{"n_layer": 13, "d_model": 256, "n_head": 4, "n_kv_head": 4, "head_dim": 64, "d_mlp": 1024, "vocab_size": 1024, "activation": "tanh_gelu", "norm": "layernorm", "norm_place": "pre", "norm_eps": 1e-05, "positions": "learned", "qk_norm": false, "attn_scale": 0.125, "bias": "all", "tie_embeddings": true, "parallel_block": false, "init": "uniform", "init_std_qkv": 0.0254, "init_std_o": 0.0, "init_std_up": 0.0254, "init_std_down": 0.0, "optimizer": "muon", "lr": 0.014, "lr_mult_qkv": 0.5, "lr_mult_o": 3.0, "beta1": 0.9, "lr_head": 0.00794, "warmup_steps": 200, "schedule": "wsd", "decay_fraction": 1.0, "decay_shape": "linear", "final_lr_fraction": 0.0, "batch_tokens": 32768, "seq_len": 2048, "doc_mask": true, "train_tokens": 414400000, "steps": 12647, "dataset": "wikipedia_en"}
Each number is 128 + 24 x the weight over its row's rms, rounded and kept within 0 to 255. Layers, rows and columns count from 0. The size above them is the row's rms in percent of the matrix's.

# layer 8 attention query, 256x256, rms 0.11, rows 0-104, columns 64-127
size [ 89  87  89  87  88  93  88  79  95  87  87  84  86  89  87  88  90  86  85  91  90  94  84  80  89  81  89  91  91  87  87  89  90  90  90  90  87  89  89  84  92  88  83  88  85  85  90  88  91  89  85  86  88  87  80  88  93  86  91  91  81  88  88  87  75  75  70  84  83  81  81  77  96  80  71  82  70  82  74  78  75  78  82  70  74  84  78  81  73  81  80  90  74  75  77  90  79  78  75  79  74  74  79  78  79]
[[142 159 129 108 106 131 121 155 137 126 147 114 121 116 109  84 138 142 132 160 120  94 145  89 112 125 134 134  99 142 132  85 129 115 121 140  80  92 122 120  86 117 128 151 164 159 110 142 157 103  83 133 122 117 136 119 140 151  80 150 139 132  98 144]
 [109 100 112 119 157 134 135 132  75 116 179  91 100 118 101 163 118 111 119 107 116 133 114 118 101 115 125 191 102 127 141 139 116 154 123 125 119 143 136 156 149 122 169 109 130 135 126 159 144  91 151 171 121  80 134 135 132  97 110 149 177 116  91 127]
 [116 104 114 148 140 164  91 112  92 129 133 159 135 120 123 145  78 146 140 116 150 119 101 140 107 129 118  76  86  98 122 130 118 140 112 117 138 144 128 102 160 117 134 112 112 142 120 136 119 156 160 109 112  96 124 132 152 153 144 149 122  96 130 134]
 [149  89 140 131 136 115  92  92 137 125 144 120 127 151 104 125 142 144 175 147 100 118 149 149 131 127 115 102  98 127  82 125 124 117 128  73 132 181 152 129 137  80 107 117 153 140 124  92 115 111 134 168 148 170 104 115 134 126 124 149 125 123 147 129]
 [151 117 132 133 130 123 136 140 108  76  94  98  82  87  89 122 129 129 165 115 144 142 126  99 165 110 134 125 118 151 145 124 118 126 166 133 121 117  78 122  97 120  83 126 109 110  99 108  92  86 128 107 157 130 129 172  80 122 138 162 112 169 122 115]
 [166 149 137 127 124 134 137 138 142 140 135 109 127 133  92 147 128 115 116 107 117 141 111 112 130 152 145 114 129 166  88 125 144  70 137  83 162 120 101 136 121 128 129 132  95 104 145 123 145 162 156 123 132 125 118 130 131 137 133 151 127 103 102 140]
 [ 65 120 140 118 139 112 134 106 125 145 141 144 103 131  86 126 118 146 154 133 123 150 128 147 130 168  88 125  99 102 130  88 127 116 118 122 147 145 142 154 155 111  61 124 103 120 100 145 111 128 143 107 138 165 149 156 131 137 140 146 127 165 134 120]
 [142 106 135 166 123 101  97 122 141 121 132 125 163 115 123  94 139 132 111 159 116 121 176  89  80  84 120 141 142 151 133 105 112 135 145 103  90 149  59 111 149 115 168 111 136 132 120 148 121 109  92 140 128 104 113 113 146 158 136 148 154 175 124 132]
 [134 143 125 113 106 103 124 123 121 160  87 159 121 126 132 103 143 146 152 199 119 139 155 131 161 133 120 127 128 121  96  89 108 150 144 147 141 103 119 127 114 104 167 148 165 152 136 106 139 114 100 138 147 114  81 133 112 110 160 125 120 138 106 149]
 [ 80 151 129 128 109 148  97 118 187 100 109 128 121 123 191  98 125 125 120 124 127 129 105 139 124 144  91 166 100 124 112  75 180 129 117 122 122 127 142 131 100 170 118 138 119 135 144  79 119 181 130 182 100 135 116 116 122 115 146 144 143 153 119 113]
 [124 115 144 126 114 109 130 103 144 123 139 139 163 117 147  72 159 140 123 138 178 145 105 134 163 125 111 110 113 126 118 134 155 103 130 101 127 136  89 140 166 165 160 137  69  98 117 131  87 138  87 122 128 151 124 107 101 103 125 126 141 121 143 126]
 [ 97 143 102  91 181 157 143 133 111 150 125 153 164 111 116 149 149 122 170 100 166 154 138 103 148 112 158 134 126 136 131 106 134 137 170 148 129  73  97 117 135 108 125 170 126 121 130 105 139 154 105 132 103 145 159 109 143 200  94 106 132 160 171 109]
 [113 156 140 121 125 130 113 128 167 124 124  96 113  76 185 149 134 160 120 119 139  95 150 124 142 147 124  92  84 112 169 133 153 101 143 149 134 146 146 155 117 143 101  92 142 115 160 112 101  97 133 116 178 149 131 110 130 174 106  82 116 178 177 106]
 [170 132 124 144 144 159 141 164 131 145 107 139 129 174 185 133 122 117 166 164 152 115 141 158 114 123 139 145 133 131 173 136 157 158 103 121 118 110 136 132 134 132 125 118 111 133 129 170  95 150 126 149  69 140  95 109 133 131  93  87 140  79 113 158]
 [106 142 125 129 138 104 134 105 106 128 126 163 146 155 150 155 118 155 138 147 119  81 120 114 101 160 145  76 142 121 115 130 141 151 138  78 144 126 123 130 129 143 168 128 143 103  93  89 124 136 130 111 119  65 161 142  95 164 130 159 128 136 122 126]
 [ 93 126 156 155 179 135 121 148 129 107 143 107 156 149 147 131 123 142 106  84 153 114 141 135 164 136 103 151 123  74 159 169 190 156 133 111 128 128 161 112 143 124 132 127 121 117 123 122 164 130 125 141 117 138 112  96 147 101 136 147 166 129 138 131]
 [ 92 152 121 151 109 161 164 119 151 131 132 102 111  99 113 170 160 154 122  81 140 147 128 134 105 153  97 118 140 146 119 131 104 108 115 104  95 144 104 132  98 127 132 116 125 161 161 146 150 135 152 129 149 115 125 120 129 184 136 120 111  92 118 181]
 [109 126 116 124 170 133 134 110 127 148 109 141 148 116 138 104 126 132 135 121 101 144 108 101 140 104 138 142  92 119 149 149  88 128 118 158 134 120 123 111 174 167 148 173 132 122 126 135 100 120 108 166 136 161 145 119 120 103 131 121 144 139 110 106]
 [ 70 163 125 140 156 136 144 142 137 110 139  99 116 116 134 143 132 190 112 105 104 157 127 110 118  93 125 112  80 122 134 106 140 107 146 155 141  86 151  64 174  95 140 112 149 122 117 142 132 168 154 147 118 150 116 150 169 106 160 125 106  85 120 160]
 [ 94  79 119 151 128 175 115 167 152 159 142 140 116 132 109 142 110 108 107 145 137 131 147 145 118 109  92 142 114 107  99 133 123 109 118 115 102 139 121 115 156  75 183 139 117 122 148 118 153  91 144 128 105 130 130 105 105 116 137 123 145 153  84 145]
 [143 109  94 104 114 135 134 153 112 151 147  97 157 124 108 119 100  90 111  95  89 180 123  96 125 150 167 119 116  95 119  98 144 128 126 117 140 122 138 146 157 113 139 150 100 124 148 110  95 129 161 159 168  75 124 131 137 142 125 104 149  94 137 141]
 [140 113 125 146 139 134 116 114  86 139 142  57 131 109 123 133  98 140  99 167 121  95  91 118 143 117 121 121  90 137 142 112 155 155 137 166 127 141 118  78 122 123 139 154 102 130 133 150 111 166  94 127 104 146 104 133 134 129 124  90 107 141 157 126]
 [145 134 121 102 140 142 133 114  95 113 152 121 121 194 119 143 148 161 124 119  87 124 103 100 123 119  79 146 142 126 134 143 157 108 101 146 125 100 125 162 144  70 133 123 127  83 121  92 112 145 148 135 136 114 172 145 126 128  92 133 141 162 138  85]
 [109 129 153 123  88 132 100 112 145 134 130 128 145 138 133 122 115 196 139 153 124 190 120 126 150 148 121 142 145 135  99 138 108 115 160 142 114  98 120 125 126 117 127 135 121 160 186 144 107 137  96 134 146 153 131 156 121 144  94  91 147 107 153 141]
 [105  80 163  94 111 131 131 141  92 149 123 118 150 149 149 119 116 104 129 114  69 155 167 133  98 119 158 115 106 104 103 112 135 121 143 133 101 156 148 149 125 156 127 127 159 130 124 135 146 133 120 160 127 115 125 108 148 102 133 105 150 129 122 128]
 [139 127 121  91 146 170 146 178 153 109 127 130 123 119 122 120 146 131  98 126  95  72  87 129 130 156 134 147 123 129 159 118 155 132 145 136 142 134 128 151 166 144 112 132 102 104 103 162  79 153  81 132 138 125 153 122 149 129 118 107  91 133 154 127]
 [168  90 167 161 136 149 122 127 155 114 130 134 155 159 115 105 114 106 133 156 116  98 103 126 160 143 128 168 155 146 130 129 151 110  77 177 115 147 124 140 125 144 132 168  90 130 144  77 122 136 114 112  99 113 144 162 130 112 142 145 112 126 112 164]
 [ 93 160 130 115 118 145 156 124 128 125 128 135 146 134 120 155 100  59 133 137 119 149  97 127 109 170 128 110 119 151 146 124 115 139 136  98 129 141 141 164 137  85 149 105 147 141  78 113 133 139 113 105 134 125 129  94 115 149 117  78 137 132 125  90]
 [139 113 145  67 145 173 120 115 118 128 157 116 118 146 142  86 145 127 109 125 113 140 139 103 128 149 116 118 138 145 137 135 133 114 138 142 100 134  89 117 129 130 139 108 140 118 139 145 134  95  84 114 152 133  99  92  97 132  75 160 155 137 195 105]
 [131 147 100 136 148 117 134 133 115 129 154 127 140 146 134 160 114 110 159 105 154 121  90 107 135  97 144 134  81 164 139  62 108 126 128  75  93  95 101 135  99  96 161  86 153 136 137 175  86 167 111 145 142 106 131 132 155 146 123 126 139 118 159 125]
 [142 120  75 106 117 132 135  84 168 144  96 148 177 131  92 183 163 139  91 166 118 106 121 150 154 152  98 147 166 134 108 111 116 103 106 134  91 105 155 171 157 126 108 132 159  96 142 146 101 112 122 108 166 184 110 117 117 135 142 178 158 108 118 104]
 [118 134 101 117 133 115 121 145 108 151 141 133 138 154 155 140 145 116 165 146 132 147 144 124 110 129 107 115 138 122 139 114 129 100 114 146 115 124 131 143 124  96  94 137  73 131 133  72 132 114 118 140 149 143 159 114  85 128 129 138 150 144 156 135]
 [136 107 152 183 115 134 143  92 108 105 111  92 120  81 150 101  80 102 165 153 143 158 122 115 156 133 130 150 114 102 142 102 140 124 106 104 110 126 150 122 150 111 118  50 122 124 137 141 111  97 156  94 152 146 145 144 132 121 141 155 190 106 117 124]
 [110 145 127 145 125 126 169  85 100  99 179  79 161 156 160 139 110 135 126 111 150 109  87  64 123 127 151 105 159  99 125 122 124 178 129 123 100 121 132 144 109 150 152 118 170 134 128 134 154 156 130 119 144 155  72 105  85 127 147 104 116 126 129 107]
 [138 149 117 143 108 145 109  93  82  84 128 118 138  92 144 142 120  91 125  89 141 139 171 122  98 142 136 112 145 105  98 141 121  89 127 125 116 110 126 157 161 105 146 125 116 162 148 138 166 143 163  92 110 157 161 109 113 123 121 146 138 110 141 142]
 [105 132  90 178 137 147 149  91 147 144 149 111 122 130  75 125 139 119 153 137 131  88 110 161  76 144 131 142  97 116  97 107 151 127 153  92  96 128  63 161  96 102 157 122 157 149 113 103 122 113 172 137  95  98 132 149 170 204 137 109 138 129 108 143]
 [121 123  85 116 100 135 102 117 123 124 114 129 104 158 147  53 109 117 175 100 139 141 102 135  82 197 157 159 135 101 120 112 114 142 115 165 137 115 141 128 120 108 153 152 107 145 127 155 151  91  83 149 140 149 111 151 141 150 169 130 116  99 140 109]
 [105 171 115 129 185 185 129 159 128 159 164 149 113 144 126 118 136 132 155 139 131 114 110 146 126 117 102 130 114  92 117 130 117 120 147 108  50 121 114 123 115  87 140  93 131 151 110 118 106 101 101 166 144  86 124 138 135 154 117 146 132 122 160 145]
 [ 89 137 128  97 101 115 115 104 126 170 127 125 124  94 134 135 162 179 143 146 138 119 139  81 120 135 106 115 151 154 125 142 127 114 133  99 139 105 136  99 107 139  99 147 155 139 131 135 112 106 136 115  69  99 162  72  73  97 152 131 129 124 134 126]
 [128  93 168 152  94 156 134 122 101 135 126 117 101 126  69 124 116 114 131 165 139 133 117  90 119 163 103 159 146 103  96 119 180 147 159  88 116  97 139 152  99  93 144 131 123 140  98 112 169 152 147 148 131 145 164 118 102 108 143 154 124  51 138 123]
 [125 121 118 123 125 134 122 169 113  91 140  95  84 128 107 138 104 146 168 122 158 135 124 114 107 125 139 107  76  72 108 137 147 105 171 158  89  80 135 166 137 107 152 136 134  81 107 134 140 136  98 162 115 120  90 142 135 143  92 112 156 148 104 123]
 [144 110 114  89 119 111 136 109 102 168 127 105  96  88 164 123 115 127 135 161 142  96 102 131 110 108 162 107 140 106 159 188  82 133  92 138 114 134 102 156 125 116 120 115 134 111 122 108 146 160 162 126 132 101 117 114 139 132 125 100  89 163 113 125]
 [143  96  75 179 105 105  99  79 120 156 100  84 159 126 191 115 116 159 133 136 161 135 119 144 137 104 104 126 168 131  97 134 122  96 121 135 118 115 186 131 118 163 117 133 123 134 102 115  94 131 182  87 143 101 126 108 115 100 127 167 123  92 114 103]
 [111 116 123  71 106 127 125 141 123 159 120 144 151 106 140 163 125 138 117 112 121 122  90 110 154  81 136 138 110 150 123 126 130 120 162 110  78  88 111 154 140  92 140 129 151 107 154 140 163 147 135  69 119  93 177 100 177 127 112 108 162  95 103 118]
 [124 121 150 129 130  84 115 182 125 141 117 113 122 148 142 131  86 136 136 137 126 143 133 124 126 125 133  96 123 113 118 142 131 116 127 128 126 154 177 101 139  81 149  94  95  94 112 109 183 149  98 122 132 128 123 125 111  74  97 136 141 158 140 138]
 [126 141 137 180 188 117 165  98 112 147 177 159 107 115 125 132  97 155 138 127  98 145 164 121  84 159 113 152  95 168 122 126 146 151 110 108 107 113 144 128 121 144 114 173 119 159 143 105 151 170 130 163 126  91 147 150  91 104 137 164  89 126 113 102]
 [116 125 135 139 140 101 145 142 127 139 133  74 151 162 119 105 137 132 151 155 115 164 130 145 107 150 138 123 120 112 147 144 127 101  88 111 114 116 139 151 103 117 138 114  97 142  72 121 187 111 143 125 108 105 127 158 117 149  82 136 112 148 108 129]
 [142 130 129  91 155  82  97 109 142 138 137 113 120 169  97 139 183 148 133 165 153 153 111 149 157  85 119 102 156 166 148 167 146 102 109  95 122 147 114 121 129 172 139 101 152 151 126 127 147 101  95 118  91 111 110 143 130 118 133 154 101 144 118 130]
 [164  83 103 138  98 123 156 164 136 134 137 158 124 141 102  93 156 128 117 154 105 119 101 116 165 109 185 123 118 120 135 142 141 150 141 109 133 160  81 112 173 116 134 182 103 129 134 155 141 127 116 134 131 119 173 145 141 129 106 102 121 141 135 106]
 [113 124  91 148 144 118 136 118 101 139 127 107 123 148 125 106 169 116 146 148 175 127  96  73 146 153 119 119 110 164 150 134 125 109 150 110 154 138 143 105 208 100 112  87 141 136  75 154 132  87 109 143 143 113 136 106 136 151 120 140 135 107 160 108]
 [ 99  93 142 118 146 133 126 104 132 123 162 101 124 150 156 146 107 171 150 131  76 140 127 121 141  97  66  99 110 115 112 169 156 142 132 136 106 113  76 195 174 139 125 127 126 155 125 123 123 152 139 121 136 163 139  70 103 103 118 155 114 100 166 128]
 [133 128 115  83 148 131 122 116 123 116  98 144 156 145  70 134 158 134 119 125 124 105 110 121 162 140 121 201 136 158 139 109 151 115 130 118 150 114 154  83 120 136 101 143 131 113 100 152 165 113  97 121 110 167 130 124 164 143 160 152 150 114 174 144]
 [177 147 124 151 105 150  66 138 162 128 141 178 110 105  71 125 137 159 165 167  70 131 127 164 100 131  88 149 170 118 152 138 154 139  94 147 112  85 116 139 121 145 144  99 109 110 109 117 108 134 174 105 140 127 135  85 152 104  69 128 120 134 114 103]
 [141  86 148  80 100 125  91 115 126 177  88 124 105 117 147 156 122 104 100 121 164 117 159 122  87 102 151 127 151 132 169 146 148  80 166 147  94 115 139 159 127 124 164  89 134 166 149  99 136 136 102 157 120 149 130 152 112 128 117 146 155 130 101 160]
 [144 110 118 120 132 122 129 153 127 133 152 101 105 108  82 157 139  91 130 118  80 139 177 134 141 115 176 126 155 116  99 136 108 123  92 133 109 117 112  81 121 125 101 134 185 128 159 100 113 136 169 133 135 133 105 122 118 116 124 128 139 115 141 135]
 [ 96 119 158 118 181 168 139 137 140 136 149  90 146 124 108 108 136 131 170 116 151 155 142 126  96 119 163 124 104  91 134 126 122 134  93 109 160 103 118 130 167  98 164 111 150 100 128 136 131 148 103 122 105 112 171 137 119 147 147 145 124 102 139  75]
 [107 160 148 154 120 135 130 151 110 136 163 100 156 120 106 100 160 140 143 129 126 131 139 123 116 142 141 117 140 125 139 199  97 108 109 140 190 127 152 104 134 126 130  97 114 120 167 133 137 134 143 166 152 135 108 127 131 196 144 123 137 106 124 128]
 [129 147 114 116 136 109 113 177 114 104 142 123  72 159 126 129 106 107 160 156 118 129 117 101 109 124 143 146 149 153 116 161 130 107 115 126 129 105 123 149 125 122 108 127 144 130 114 122 116  89 102 118 163 168  79 144 108 154 134 167 144 136 147 140]
 [171 132  99 110 127 113 119 133  96 137  71 157 134  83 150 114 136 124 132 100 118 115 134 120 128 150 148 128 135 126 160 145 135 161 122 165 174 109 113 144 131 120 115  95 144 148 166 150 155 147  96 115 141  98 148 102 104 133 154  73  91 182  91 108]
 [119 117 173 165 128 131 116 127 125 130 181  65 113 133 124 164 124 137 143  97 125 178 100 157 105 120 131 147 142 118 137  83 163  93 128 131 116 130  91 109  80 141 176 140 139 110 115 113 127 138 139 133 151 130 126 128 151 134 117 148 148 122 148 173]
 [118 119 111 126 174 118 108 101 108 126 136 110 151 125 143 156 122 141 121 144 166 107 124  94 157  82  91 152 168 116 103 156 176 122  99 115 142 117 135 190 107 146  95 141 159 110 131 126 126 117 146 108 181 126  91 167 136 150 137 126 116 140 145 197]
 [158 122 135 104 144 150 102 119 175 119 122 115 141 111  50 108 105  89  98 130 132 122 122 129 125  89 139 100 110 115 111 111 129 135 117 125 158 108 115 163 115  98 126 116 110 143 151 150  90 160 134 174 115 105 147 131 142 127 125 117 144 111 174 102]
 [107 114 164 117 146 100  71 175 142 122 120 107  88 148 157 117  96 173 112  95 167  89 120 107 114 130 170 153 154 142 151 148 115 117 136 128 102 130 121 144  98  95  53 175 152 118 130 144 130 155 111 121  98 123 147 126 111  94 117  94 130 123 151 144]
 [123 134 126 147 119 168 142 106 129 153 153  95 121  98 136 134 139 103 186 123 108 133 163  93 111 133 147 156 151 111  91 155 133  84 124 112 120 132 131  94 107 136 156  98 161 112 133 149 109 143 139 127 118  88 153 140 152 109 103 169 116 130 121 159]
 [133  94 111 159 133 128 174 121 174 122 128 137 129 132 118 122 141  96 111 152 167 164 173  95  98  89 105 127 160  95  82 100 189 151 138 125 116 126 117 114 146 153 107  99 125 124 135 155 143 132 137 165 152 127 117 126 120 180  82  87 148 178 124  98]
 [113 114 134 131 143 151 128 153  79 132 127 112 134 159 144  97 122 142 157  86 134 108 127 118 137 135 124 127 127  87 108 141 129 123 124 146 116 157 149 162 123 105 124  71 132 138 100 113 108 161 124 102 121 149  80  71 122 127 123  77 184 163  97 117]
 [121  96 118 148 124 150 143 140 132 161 118 110 134 130 103 133 116 102  98 145 118 153 105 137 132  84 127 172 149 165 136  92 118 107 157 123 136  96 123 132 185 106 160 146  84  92 100 154 141 109 143 125  86 129 167  92 123 139 163  99 148 151 123  91]
 [139 124 170 172 149 126 109 147  95 129 127  88 153 128 156 106 116 133 133 123 140 149 119  91 151 119 137 126 113 159 117 101  92  70 146 167 122 157 135 112 102 142 135 118 171 119 108 107 162 108 108 135 109 110 120 125 133 127  66 157 107 148 142 137]
 [115 168 134 100 129  97 128 153  94 101 116 142 114 135 116 153 160 108 124 129 155 137 126 111 160 111 132 129 163 129 129 121 134 131 148 110 144 136 156 140 154  93 132 124 117 158 141 149 111  80  96 138 138 121 139 127  77 124 130  97 112 120  85 153]
 [140  54 139 103 103 133 139 114 148 119 137 150 119 110 100 114 137 131 121 123 109 174 145 123 142  89  80  99 120 114 106 148 137 144  83 105 108 142 100 121  92 144 184 142 156 142 133 103 122 135 116 164 108 122 127 171 143 116 119 106 124  99  90 149]
 [136 131 123 112 154 106 121  83  84 120 109 148 151 134 102 154 100 120 150 175 118 161 132 123 184 125 127 135 157 170 166 142 138 133 116  90 156 147 116 154 136  99 142 123 131 144 103 112 104 101 171  90 160 141 116 119 129 144 165 143 102 141 143 111]
 [121 131  97 121 144 118 119 176 122 122 140 154 117 179 126  85 138 137 169 156 154 109 145 121 144 184 133 157 135 138 116 127 133 103 141 105 121 127 137 137 114 140 150 128 136 171 155  88 153 114 132 133 130 156 112 138 128 178 105 101 122 149 113  86]
 [157 111 113 100 104 124 127 178 169 137 128 150 147 151 170 117 159 127  87 133 153  96 105  81 116 141 167 121 134 142 153 169 113 107  92 128  99 112 107 149 128 146 133 133 116 151 150 137 125  96 117 165 101 135  91 118 156 134 126 117 107 193 127 120]
 [103 143 124 109 156 156 162 155 148 140 115 166 111 161 152 161 144 162 102 130 145 136 167 119 129 117 137 155 126 118 146 107  78 158 112 156 120  94 132 161 124 127  97 102 164 160 105 147 139  94 121 135  86 126  66 176 132 157 108 112 112 105 140 196]
 [110 101 152 102 124 118  63 143 109 135  86 156 123 123  96 147  98 165 125 115 162 152 162 126  69 145 123 126 144  84 119  82 114 115 140 126 147 108 140 118 135  96 133 125 139  77 146 122 136 140 144 171 117 131 170 146 153 113 139  86 118 159 119 130]
 [133 135 107  88 101 137 152 167 174 111 136 128  80 140 145  93  86 112 151 120 148 121 135 141 130 160 166 166 133 136 143 133 147 153 140 118  91 145 119 160 118  92 187 134  89 144 140  98 136 118  95 147 116 104 103 121 124  94 134 123 107  97 141 166]
 [143 123  95 130  68 113 114 155  91 137 131 105 142  80 171 124 111 104 116 122 127 101 135 104 126 121 130 165 128 139  86 117  90 131 134 106 146 128 147 125 126 129 141 101 108 129 113 116 152 140 141 129 154 156 148 117 153 103  99 140 124 129  99  99]
 [176  98 129 144 157  74 135 117 103 137  79 148 150 145 154  84 149 132 115 116 125 122 111 123 135 119 164 116 136 161 132  96  97 179 121 125 122 116 137  96 168 109 149 104 110 176 117 155 140 121 120 109 108 165 142 137 165 143 109 154 120  95 124 161]
 [ 95 160 112 172 139 175 155 102  94 142 137 123 130 145 116 147 128 118 123 174 119 137 169 123 123 130 141 180 122 139 104  93 118 160 119 165 127 134 122 153  83 148 179 107 130 139 128 152  95 128 117 125 133  80 130 134 154 100 124 113  99 115 111  87]
 [109 156 158 121 108 124 135 109  83 114 112 112 118  89 115 140 141  85 104 139 175 128 136  97 129 143 109 139 173 147 154  83 101 128 141 120  91 141  85 174 110 102  93 122 159 125 144 178 100 110 162 134 155 126  99 124  98 122 137 121 126  93 118 147]
 [148 146 132 137  90 137 156 114 157 116 110 119 130 156 158 107  79 153 156 145 137 137 164 144 100 137  86 167 109  90 123 108 161  79 102 162 132 103 143 161 114 112 126 103  85 101 147 121 124 124 132 105 125 143 127 123 165 162 126 151 104 179 120  76]
 [167 180 136 126  64 149 121 135 127 121  99  85 117 147 125 123 163 100 167 121  87 156 154 119 146 125 148 153 140 100 159  76 101 109  93 137 144 154 114 128 165 118 132 165 152 117 128 138 100 152 114  98 132 140 160 145  88 141 129 155 112 119  80 106]
 [108 158 133 123 143 104 145 134 118 129 124 137 143  89 143 115 113 108 109 125 168 108 136 137 166 170 144 140 126 118 133  56 103 152 129 148 143 155 150 134 147 121 132 144 113 171  98 145 175 137 135 154 120 118 128 118 105  90 140 118 163 126 152  93]
 [120 141 136 144 126 150 124 171 165 114 127 146  77 167 119 105 141 150 149 126 114 178 132 135 141 148 102 139 124  93 131 142 144 158 122 146 134 150 108 138 132 117 114 134 125 147 139 136 148 149 161 128 148 109 119 142 135 101  88 106  84 126  98 113]
 [132 136 139 137 110 125 141 121 132 107 108 111 148 102  89 158 108 139 127 147 136 128 124 107 145 157  89 141 112  93 102 109 155 132 135  69 100 169 161 128 123 111 117  82 145 146 117  98 116 178 154 148 152 131 118  90 124 121 182 138 125  73 112 160]
 [ 96 168  95 147  88 147 151 158 136 157 122 140 115 107  94 128 147 126 124 160 158 141 152 117  87 142 164 116 126 125  89 173 140 124 147 132 122 129 158 112 122 103 160 147 103 133 111 134 143 127 142  87  95 100 110 133 142 143 135 133 104 173 138  89]
 [133 121 164 137 136 132 133 124 110  97 160 144 105 134 121 103 138 155 118 127  77 130 169 153 136 112 117 127 124 119 190 147 130  99 103 129  91 151  96 160 144 133 117 135  85  97 138 140 133 118 100 132 140 127 142 164 159 137 117 114 159 111 130 116]
 [132 108 131  98  84 125 134 136 145 105 157 123 121 157 176 166 139  97 151 150 127 122 126 116  90 138 103 101 116 132 162 146 101 133 122 151 104  92 126 164 125 116 112 134 108 139  74 126 131 126  95 132 129  75 116 144 152 128 156 142 125 149 153 154]
 [103 116 129  94 101 159 139 171  92 167  99 122 101 106 118 110 136 181 125 144 143 118 140 120 105  89 195  95 117 101 119 112 149 110 123 136 121  91 132 128 125 153 170 133 119 132  95 132 130  80 148 153 142 144 134 110  89 142 136 128 128 105 116 139]
 [138 130 104 150 106 131 109 145 106 115 118  84 152 125 146 136 158 102 159 144  87 118 180  94 138 101 116 150 140 125 102  91 166 127 135 131 145 140 166 109 162 183  94 118 142  55  91 127  87 138 144 158 111 168 148 125 135  99 129 130 112  80 137 131]
 [133 151 132 121 152 128 177 110 137  96 129 151 106  89  77 119 115 122 107 149 137 120  79 145 113 115 114 111 126 119 137 147 157 133 124 121 131 164 176 149 132 136 106 151 134 159 132 129 178 106 129 129 134 139 159 137 137 141  86 118 145 158 141 100]
 [107 106 179 103 113 156  98 126  88 126 125  99 112 132 136 111  67 131 145 161 126 173 137 137 150 139 123 170 131 166  87 121 153 110 149 111  80 131 113 154 113  88 114 145 147 136 131 101 135 131 149  93 112 129 114 153 123 124 103 120 144  99  72 125]
 [160 148 135 132  91  79 116 140 160 118  77 142 173 130 129 168 126 100 134 161 152 131 176 133 112  91 119 155 146 142 153 141 150 134 117 111  99 121 124 123 175 131 104 140 142 137 128 126 121 128 128 103 125 159 112 128 103 150 123  75 134 142  66 155]
 [121 158 168 127 132 101  82 120 127 109 159 136 122 143 128 107 120 139 106  94  79 100 148 125 143 143 150  97 132 143 136 132 122 145 141 127 175 141 126 105 106 144  96 144 105 147 154 133 170 136  98 158 113 163  89 124  97 139 124 149 126 141 113 137]
 [169 165 142 136  98 122 137 135 145 142 140 147  88 110 135 107 151 163  90 172 136 146 107 137 122 110 141 121 164 167 172 170 132 165 129 198 131 149 125 118 109 155 112  96 117 149  98 124  98 147 135 135 130  93  79 142 127 145 102 149  94 142 148 155]
 [ 83 145  89 160 112 171 132 105 125 144 118  75 141 144  84 141 140 132 112 158 146 112 126 103 161 102 137 114 143 125  93 132 147 130 115 130 103 135 138 106 113 114 130 116 123 160 113  58 113 139 215 130 106 138 101 107 132 124 124 146 114 132  89 140]
 [ 73 171  94 111 152 139 116 112 135 120 119 102 153 104 124 156 140 125 128  94 160 137 121  94 132 120 149 105 112 142 117 104 137  90 111  88 138  97 118 144 152 115 153 145 109 125 123 134 153 171 186 128 143 148 124 114 132  99 108 127 125  85 104 183]
 [107  88 148 130 130  92  88 104 110 125 131 132 157 121 132 156 111 132 100 146 159 142 115 111  76 113 155 175 146  74 138 136 107 123 113 120 117 141 143 180 138 139 129 142 106 154 116 142 137  95 142 120  88 110 130  92  94 128  92 118 128 117 153 105]
 [139 141 153 160 167 176 123  94 129 133 100 162 120 155 117 118 147 146 155 144 105 133 162 132 130 160  94 165 115 139 136 111 109 169 107 141  99 163 130 123 117  84 144 161 139 158 108 117 135 172 119 153 138 133 114 101 122 167 115 135 147 130 132 116]
 [144 136 155 171 137  84 117 163 110 135 127  92 167 140  76 145 138  99 102  92 170  83 109 164 114 149 153 134 122  81 122 137 121 186 137  86 146 159 163 147 148 137 105 168  93 110 125 161 100 175 141 113  80  95 174 147 121 128 166  97 128  91 106 108]
 [140 119 148  96 117 118 126  88 109 132  71 116 173  42 120 147 145 145 176 129  56 121 109 132  85 137 156 121 130 112 138 143 128 134  82 109 163 146 137 142 174 176  98 128 141 142 144 155  90 147 154 143 105 123 159 103 129 113 125 133 138 122 117 118]
 [123 162 123  91 102 133 154 156 143 113 104 134 155  86 128 107 150 168 128  92 158 150 155  97 114  61 143 144 109 152 129 124 129 148 165 136 134 152 123 112 196 149 102 201 126 134 133 139  87 128 115 139  88  93 172 145  84  91 125  78 131  96 116 131]
 [119 141 129 173 102  98 135 110 182 113 145 150 140 149 122 103 120 153 147 115 118 193 143 126 119 139  75 141  98 105 121 133 117 128 112 133 132 103 102 130 156 134  96 137 111 148 106 139 104 111 184 143 110 153 112  77 143 138 129 129 152 105 116 129]
 [104 125 135 171 128 180 105 130 110 118 110  86 116 102 209 157  71 112 169 138 132 120 163 131 133 121 143 144 109 126 122 112 106 129 143 133  89 180 166 155 133 143 148 141 121 112 159 152  98 154 141  82 161 103 147 153 126 143 134 111  86 151 128 142]
 [131 143 147 156 133 148 152 135 128 143 113 136 161 124  89 127 119 151 145 105 153 134 109 104 112 128 108 108 116 106 135 110  96 127 132 148 124  98 108 128 167 129  99  96 124 148 106  96 129 106  73 117 118 170 122 120 119 179 146 145 176 103 136  84]]